{"n_layer": 16, "d_model": 448, "n_head": 7, "n_kv_head": 7, "head_dim": 64, "d_mlp": 1792, "vocab_size": 16384, "activation": "squared_relu", "norm": "rmsnorm", "norm_place": "pre", "norm_eps": 1e-06, "positions": "rope", "rope_base": 10000.0, "rope_fraction": 1.0, "qk_norm": true, "attn_scale": 0.173, "bias": "none", "tie_embeddings": false, "parallel_block": false, "extras": ["capped logits"], "init": "trunc", "init_std_qkv": 0.0276, "init_std_o": 0.00488, "init_std_up": 0.0276, "init_std_down": 0.00488, "optimizer": "soap_variant", "lr": 0.00453, "lr_mult_qkv": 0.7, "lr_mult_o": 0.731, "beta1": 0.95, "beta2": 0.99, "lr_head": 0.00765, "warmup_steps": 45, "schedule": "wsd", "decay_fraction": 0.941, "decay_shape": "linear", "final_lr_fraction": 0.02, "batch_tokens": 131072, "seq_len": 2048, "doc_mask": false, "train_tokens": 367000000, "steps": 2800, "dataset": "wikipedia_en"}
Each number is 500 + 25 x the weight over its row's rms, rounded and kept within 0 to 999. Layers, rows and columns count from 0. Numbers have three digits each. The size before them is the row's rms in percent of the matrix's.

# layer 13 MLP up, 1792x448, rms 0.0819, rows 1120-1169, columns 0-63
101:496471469474421494486490522484554531517533496499482504486508517553504490488518507511510487488471485549491471470491491508493522511492533496492543507538507538484490523485571532521457471478510513
108:516450476550500501497482468515511537480551437515475485508470486512510522498454500513474510496527486493524494482480491506523504479510510501553473494460491469518518481533506496522497515509491487
098:510514507494513472513514491511527485482491474459485484492507446471523473525510488487476515467512488516508492484457535483499524519519540497516490501508488501496480514526468558524521465532517474
102:525466505512490492461498516524481520527495503522500475509475526517524502512531514495525513486499474532481490472488500517524541491495525516486553444498519504531524463452509521519477519495474504
099:501446475499514482460494456491543507464466495450475480501496512472471530497495497561507520523535510492475531497500471493484484461493537491490465484505494504489486457492478511507477461537499476
094:492468529505484504506497531495567532492525482506463524502484495530490487501537462486501531467460469519493518498513498501506548477470550566498502470500521507507443496504524526510476506547508516
104:476457483481513483462448502535514534494519490492509510496505474501535497486504513482500515495509488509530527498509444466520494559515477508528491554507466508502494449527491497484484522540470491
094:505484520490497519501478473469511534534496473470529515479497546498516495451500494461530500482473487555502478505506456483539470506466499508492502496512486509537485508501522462507479513478491510
101:509493498488443494516465519534482502479552506503500477486503520507540486494506509471484509473533471476477523449506485528463492451529485494450518477518508479516529491441503507549492459529509503
100:502523511497517504583516544492501558559508490455496500516503493508517469475488526500464509498489515494505518510465511485500457506477488501509529515488457489511462543498486488554492511463501527
099:502515495490504519531517524513502489472482493465488504456521482476567525484491541508516435500545533524486521525489483518462498495498459488525496503468540465533556460483486523470504568489489458
097:555523490479510483468488486476503509470513498540481541476540491542513528508516498517508534508490504510499528521486529485491492575486511461507466510489540503476509505489478522450455462541501508
102:505481518479475542499496500529519479472483530486560502495528489523482511471477458461489502505498480490514494530526519500507510511514527463464514477487471435500461505548488469509524530536489500
095:500490534491486482492491483554472455508522518466517509547492510513501468499491495498483480485498528528546515494514502527504490538504474501545524509509506478489530517476489485498512481491522513
097:494517465545520499505447420508522529514472512463511494472533516479474517496486527504549490488495502465519511498486469470516492498513499505500513496493450517515508537479513533454501579477504504
101:471459457521475509512463496504502477511509559488509498523514463509520504502544495494512441480469503526481463484512476476517472497530512487525479509497506475504529475490538543531491511473494544
101:526483535489468528510476487488534449504475465502524522530484476492483525485493528528478528495483521497486513489472462515469493508511536495507464499507476542495485512512475533492525517459493527
089:513510456511485494459497459515491556492526564539486534534497530498470526487533484540516491490503518497490440482495497523510483546483498517465500493478476521529516538502501488511486517521483462
092:494486499478496495501493482526497507508473485464506458459533494496449478465517451529474538482514518494473485518537466491442503534549503516556469524513547462497519499532516491502488509549539521
093:520493489479477495450513467508516520494457550524556500506453509509463487523505477506481528496499479505507521512498450514520497490514455476480507459462478467489468495494496516473449473505548521
099:506534495468526519497490501501552471494498546483484533500471474460483567489490449527519512500510485480486447485498498503473520513491505484501507486497547501535499521505524482485466524508503510
097:467517500502446525483522511502494517480499506529455454529508539474491529485519505497509491515470528510503524520479454543536485532420466542545518515503525471494487468490512530485503530529505503
118:519464510494479510471479463459510507520527483468549499502475520521531479546505503468495533542548488484515476465486464552507513534486532453514478490486521527489493482473481494507496497475530515
111:515491502469513520435480466481453499506520547533492486518487508472479544520448484475508471480490521525491481496556531472511514502491489515497510526518519489545482527501501541494497483519492498
110:493499485525530497488514479494502523513500533499501519457492468525511518480486477532494510498514518511533514454466503522466492511497524533519469518485495476502508512463507525488523506505528526
100:522480502530518519449484467503495519504504499493482495477525458485523532502518481513501477452467537491530491501479543470489543538507478511533523505530469475506500513528466477484486460524502536
103:483542479499504504515483463453503494545501475515454544490472495505538536495490510500487481494472500511511475476484514527474522505545546496482494528530503543503547469502498490500523522458466512
095:503481494510489510532501501508517438525478508537448532482498519539501520477501495516508499475486475501498458489487442518498537533496512464509467522438507487497521444492512509540503509489533475
102:453512518489508439470492511477498502504526515472501503526511484482470499522504525506497461482504498485490499474507476519496522518540515444475493478487546532523505499491494540472529510483483468
105:516542501527505512484464475472530527455503496442519513490504407498526473461494489497470484496497482466497517496497489534527485499516490465503515513493471493475513474517527471465494483478502474
102:485524491499503493511451471497542505523482525470481512505485500533573492500483480486523484520530519469528483479485541492514506523535499504511462492483532511539506511529525482504437505515524470
094:503512589491483455483543459486489462507532508484515490468510475477512481491525525479441508470509527520524520485463488450488490510458490456512521512511518504482505462488520479499522485492475510
095:487473491498499478516499520516529466542475503506511517506492513460513509490537462512479495514510476490526485475504530518512487565492535453510508530501501495530503525483477535495471497528529488
107:551475536519517479501464500470528505498451479471462494548473503485459505526472555500456533464507528488477515477495464487485505536503496469474452480489475500546476435495510501542486512529544496
103:477521514490507516461512470493516510515505494465498492495564518508471469510543502512512526548500488519505487513508506515483487497536487476481484485527491492503474537473457480520508521491496479
091:495499485451531544505513493489502480518492522470516473476537522495515508497490487460482526510521494492541482494494511508495481469471472509478495500510486483512536520552496507489482510517507502
094:539478491479493475479497516505525478483516543517470506477512492473486497519495486525460515495571541433461476490487505497496489511472501527496490513520504520489536490520484471489480482489490515
100:491456474510533509461512515495486571555499481484493475507494521496512514490539473490489488470486480510466525468550526498485487512454526515506472521477535494522468438471498514495488474505512504
097:523503563492531460508485531483508525513533531507508523538490478529502497506515467549463454505496493502525497535464530479516535524442480527533477499511492471473463471513506510542506513502525485
102:517503498481489519488486494525528519499523505511507515501520521493556504541513477518528477538478519486448516488494476485501488491506470495530469498463474516441491496479562506508501492497453478
102:503459475523535477529511482490497464522515508509508543474481498470507552439504470513477493519500503487499495519494559522515519524518503450514464496469516524520532495550470470479507507490471533
097:498504462488468450489479487500541507506492453503525505485489488523523523528534506507504538448500525517508464538446528550502503520522516505490511499503522509484491511490499505525441494525450517
102:485491482507469507480518543432503526497516492506522445478483472495528504484446480519452515512508485459494493504474443528540520503524485519501513537540484505521509504496513470483484541455496540
092:536468493465503489489490513506491468508501492551465470461498453501511508482512504506469564484490524506511521476453452547456530515512516448527522527530528524516481483542495526491477491478489508
094:508473491453443540472503531497516477497497523505484526519526479540511506581502509452538492545532513548514459496510485495524507476518498476479500509463526486474491481459542506480534473507509468
099:509451460516507511482492512537475532476473510489525481474507488521485521481539494524481487484476527448517511485479490531487465492554520460507472540525459503520523487515512527508494538477514516
104:507494437514448494529490522480511541456502478461512481502511463511505497481509515514467492466515506505504473478497477481467478551497501489504533490526483511517507534522483469484459484463478509
094:493493509534510525483502498539489499482539486491524490497509478500514524484503494513508478444520514520496515475471505533503522497513516524500516522522520503476486481513485490519493472494449474
108:470500556464552475471536449458505480504552530472527541497487471502471477523481515469499446491531515480505471475516473475540532517507502507498491482443499513516539466421533521499531506469556509
104:531471511514532476490542467518460472480532548537520499440499487569530499484478508497503527529528528496503486524517471504525487515501494528505458485498482518482498496517475528483481492505470526
# layer 13 MLP down (transposed), 1792x448, rms 0.0869, rows 1120-1169, columns 0-63
097:484481448535451456517478554492490504513480430529467470520509538495529495468503481532515528505472512511506468507497477548495529476514512547504549522498497504512486484496534477554488499508494498
103:542503491539510523490535487553467466534488476497521479511530479519496490556452538452489523494522492489535492508490494499544496451486490536506501490545475474510537515510534486498497484522486505
097:501540513515514492463490511523487516526513498499488508553530492547472512468464503443479513513518471532498503515518519511484466501476467494510500494502515483513469444505516487513471492500460464
100:521454545504494508487513523522521494523481486498479496491518494504555507495484520476495514488468449516516522492523445511517523494486423482484503524465483465470479523520480507501513504508515480
109:571533520471508501473516505486501491507498550483493514536497521493477481507492467503514462479479533480463508490512526526485493491484484512499484529489528532520511476548514482464470508519495496
099:497484495483530551485454499495481529468519455518518504532509504474509488544510518495516483513457533506506515537468462509509478497484497506544452524502515478469489496500482491503523521492482530
106:524524448492516485484466475449529455493499484463500518508474531481508513527480517490445523508501529513497539535485512536476546483547494480513528490476491478434457486509511547508512503503512494
095:477497494503483528495510525523506446505464491496519505522507498484510485496542464471494520446477485473506522482493506541517489495503545482540481515525476512488529510507482461486494514508512473
100:492470479450515500534499532518482482536529498491480452513443517490493475537517501483498504525539487505481470479467533506484501484496516542554503468530512562485483512543487521499513489502502527
102:526534501472536543523486515500418496541499495459480469493509492434493451509487489524508535516480523541504501481457507493521507486486497506517516493457483479506513495494515512489508485512478497
096:487525514495526514508473508548474455468510467487492513446471520528515515525463535511474510552508461505555494471507507418501509541457459483495480488527499487516491485481494476502477507497523504
094:477497508478500495468475559535514500533506449503469489505550502556504504513507506472489498498512512467513526462506492468495545512507503510494504475508458467467484519491505512496512483544494500
101:450489519518483460508530497478509519545509556485532520458523521484493475503509497432512484481504481471510513524506534475511505514478487461486517491432469480487460486534481490501492501501508494
099:495498520545480469465485523527500489500486506495485472485479475546506452543496485488532468493515505499486516519489482507500533541486538521541529508519504497502517500513474497525544524478490490
098:486520507520536498497488567556459499492513471524546505516467492514491525499486529534502489504511531491513515497519504473470447507519519506496494542512450485497486486469498483507503506465537476
100:469499460458528490509461531470525480476517482444471491506511528481514514512518478523489504494503509461486506490468481535509504524508466495531442500452429513579523509547500532509491498489489519
101:521453497539521493476472512518535511555484498505502508529483504505436513495531559465521475479499517488470464482516490474481460473506447487532517467516496487520509475482490474510515510464494474
091:456519524507472499549531474499513513497511509489525519517486477518496499500491483463502507548478493476497471539515502480505480532510460483497496506481481484516479526517480506534441512523478499
086:462498499507506492494475546525506472532509509487505521489522504507495504523540538502515465493536496511512482534494465534527470472521548515485505487490511483493530553481541485467477487484483529
103:460454491520461516510496549497479509526476509511545502499467488458477513533457522476506535505498513489496516512511509505536487532534504525520541512483479456525482511467460503488478480519496456
103:508465479471483512473508444481493486519529493480475454513468522495512519465462508468459526528518498485493489472543522523500493487526506523467464486508452484492545512484479516500517497466481480
094:474507476528446466501517530520513497475487504523493481499494494479511515513507529490514503504497501540461497497502555560495472459493436523487514452536486469485462442519514500487462501464548503
115:520505495508500463488512524537509509447530491523489521487514492483507476469480528438515458529522483501482492518478509487460485511522454465535454516474507471513516479516486502472511489486482514
094:498484444472502510493462478467517486495489498546471457518503469514502472505534528472471459496504487497501489503462488478500512459508479532481507439480499469484504492481512514516484505483505492
105:499464463515503521519501484499504536541568508517517509501480439485518471491487544496499527480515520555507464462482539508475472478508486507529526468495530466459502453515517477471511468492529539
102:535495522507500494493540487516469496459520495444481474525515516520486531528471495483484493505506482484517495494493480477512506505488490454456469474481521481534504508492488491471506480488510500
100:498554461488477471542444467472526510521469532515487510509505485517457478491488524450494489522476482546488536564491496475523530493519454485502542532494450512500491544514534500463539515517495490
102:518470548500490505487489494534467516486496521484471471551474506503519525486474525506518506449522531496513492469520483484501492509464518499532470505477481526481503486493489503490517519485465488
107:483488514555520489469510531547515516439538543486518499531540463475427503513534507510491483505483491484475498484517514492500491472541508508511498519516524518520519514478531514459469489495531500
105:500475520481532511513496480463529537494547486499532539507491527472521486503482479461509525518479524498499487512478483488508494522546483532447500491471481495513490503529531478514507490502467547
099:496493501515448486488490491467539516484528458517479455468516487487508501505491486462491511489490501493474499533499527480517472482509531484463555497522522460483548495502524491480474504499508510
103:510488505485501485540509504449516477507517525547527530512513490496478483499558514529501456516475551479514428493530473491554486515479462513455512487498487508471516504482529443483508477489537521
094:526504482486540493536497495485535517485478532467509448505524517478476473514496463511514532438482506545488493509580493490500477461520550529518494500506493499566486470495509540546498490520443540
103:494537516485492514487484549477444486542487460493503521478463545420477506472517536462501467515507510526494516497487487512517519542501481520492486476462517489521488498511515519525489490489459520
105:463519479447499471510510484460489494522479494459500464474482477523527497463510489514517467461484471491490503473483511517479529513521501473469512482539529510485498474475512482474532466487483518
099:482497489486542515499487461499460515540522476491485491483522509498527482484489489485505483467477507488518508461467486509517503484487525559460522517554514528552498467530505547471541493490507486
104:495447510477529480519497505489490495493541518473516472510536504555516509533515537550520480498474478537522481506476487472520490491549512516489478510469503493527453489458505490519508521493477540
094:512498476480522484498517486509470520465515508524538492458481518540495534503539514501501483512475482505466468530527429494452476496483462514517505485521527454479462463529482458486514471476473493
101:511490503527487483514535519498499510473511468495523494495478466559475488486460505485501468535476491472505524512469525491491513504490490489502507450480496476466457448518521532520515545529529551
103:482472526437554490526518523501459524535537496455511508510503532499533523496515488481504522525467503500518543491531491538504494512488495493538537540514411462500520501509517476471476494442518524
105:497497487473506481493505492500538485498473465527518476479519504534509501500502521477493479510486517504462488456506513522448506492470425521533498517518506471506517486494476481526521511473514515
102:507546489470461457486514523486531496481494506514512482468488487463586457519523519510520517464560482466498506542488475521528472517463518521570426503491486497516454522471530531519482469515475519
104:494498478506518456476432470497500445487470508527526511530469509467500474529522541478490517526515520477487520497460515481508554522531518531498492507516474499515448554516508462474499496461462491
098:504471510536512480530471508502494530516505499522467438492515474502495522418506500524483474523503501510510479486482441467509483439474510505506499504501520513506515446524477483495514498523510525
098:492507492465502477451478512522530509511507501497459513475492506526556470549504511493500508523559498548522458508497551554454505498501525513522493500479494460517522504515492494497498530485532488
090:506503527448493509503501479536500502483493503499450512513468488485512475562485476475535488524452536507504499506518476504514484508494509501518522509539483506523435497521511488505572523513465436
105:557506509498491489520507480532502512489508488472518502568525496506537522551486479476499477473477528478509501489515493519457470494520527451511559434523489474499536495499480495513559513485567499
095:450518518497474503486528559465468519526514500477508481493472528512488527484545504501518455504504434524487534510509509511519484515453498541522442510516472519486478483523540454542516488504527482
112:511510512494504489499510497504532489467503472479471500543519516485515465513531545499467520513507560529511506534457499474548516472518543517444514482533500495547496485502534519470529537515485517
096:493543503501526511523499504540485484481497452512458473489487496508503517507484492512513466489489537503517487484502501545502476505518525511539513478557528470497528511539558503464523480533538494